Weights of a small GPT-style language model, trained from scratch on English Wikipedia.
Size: width 96, 3 heads of 32 (1 for keys and values), vocabulary 1408, 2.13M parameters.
Training: a variant of Muon for these matrices, 125M tokens.
Each number is 500 + 25 x the weight over its row's rms, rounded and kept within 0 to 999. Layers, rows and columns count from 0. Numbers have three digits each. The size before them is the row's rms in percent of the matrix's.

# down: layer 4 MLP down (transposed), 320x96, rms 0.0505, rows 314-319, columns 48-95
# up: layer 4 MLP up, 320x96, rms 0.169, rows 315-319, columns 48-95
down314 093:467503509514471533481512532479550490499507462502533508485550511507523499485495495528483480503501509530474477466536487519535469508489590483493504
up315 102:499462506521499485481494487497527464476478474500468524534509473462478496504489550505485509534513498463560467521515527521501478501463487486501500
down315 103:510478495518522482565532489436523486505492472490469521503485494463509512494486570483507527533492520437469501509533536467505495538501511503502523
up316 108:465480487502477475490524457464475462514485493508517489481487462520454461509503494492507497497475507470520474546544459498518480481502474524516531
down316 105:525508542484514499517470504514533566492494519505459514513492529491540486530493494487511467495492474527521517489496497519506518470514498533483497
up317 094:533508494472469520468500472524502535547513489449472502529461496448447477496519471460481466498521488519468476482474496504475464507466533456469504
down317 096:508479479510461502509545532475513500548479508492516497515515520504478474524544518495468473476537531490477514492474490456495514505488506541460509
up318 105:486468499502465508528502482508489491479478503486516498490509488468504458524492520549508479480486544465518526482503539564490491482520455526487516
down318 105:451474485502443488517495496521497501498471485476498493500484495443484497531503506531496470497481520463516530512516569537528485478493510501470505
up319 107:534505498536510552517514527495539484502492489495532518554513456508509537508531543466506496495527498490512507520466486496561508517421464503490454
down319 093:511519506476547507505497504493523492517530547482499521495525508473501547487531474483533494503493515466493512511513517503484510503448466475495456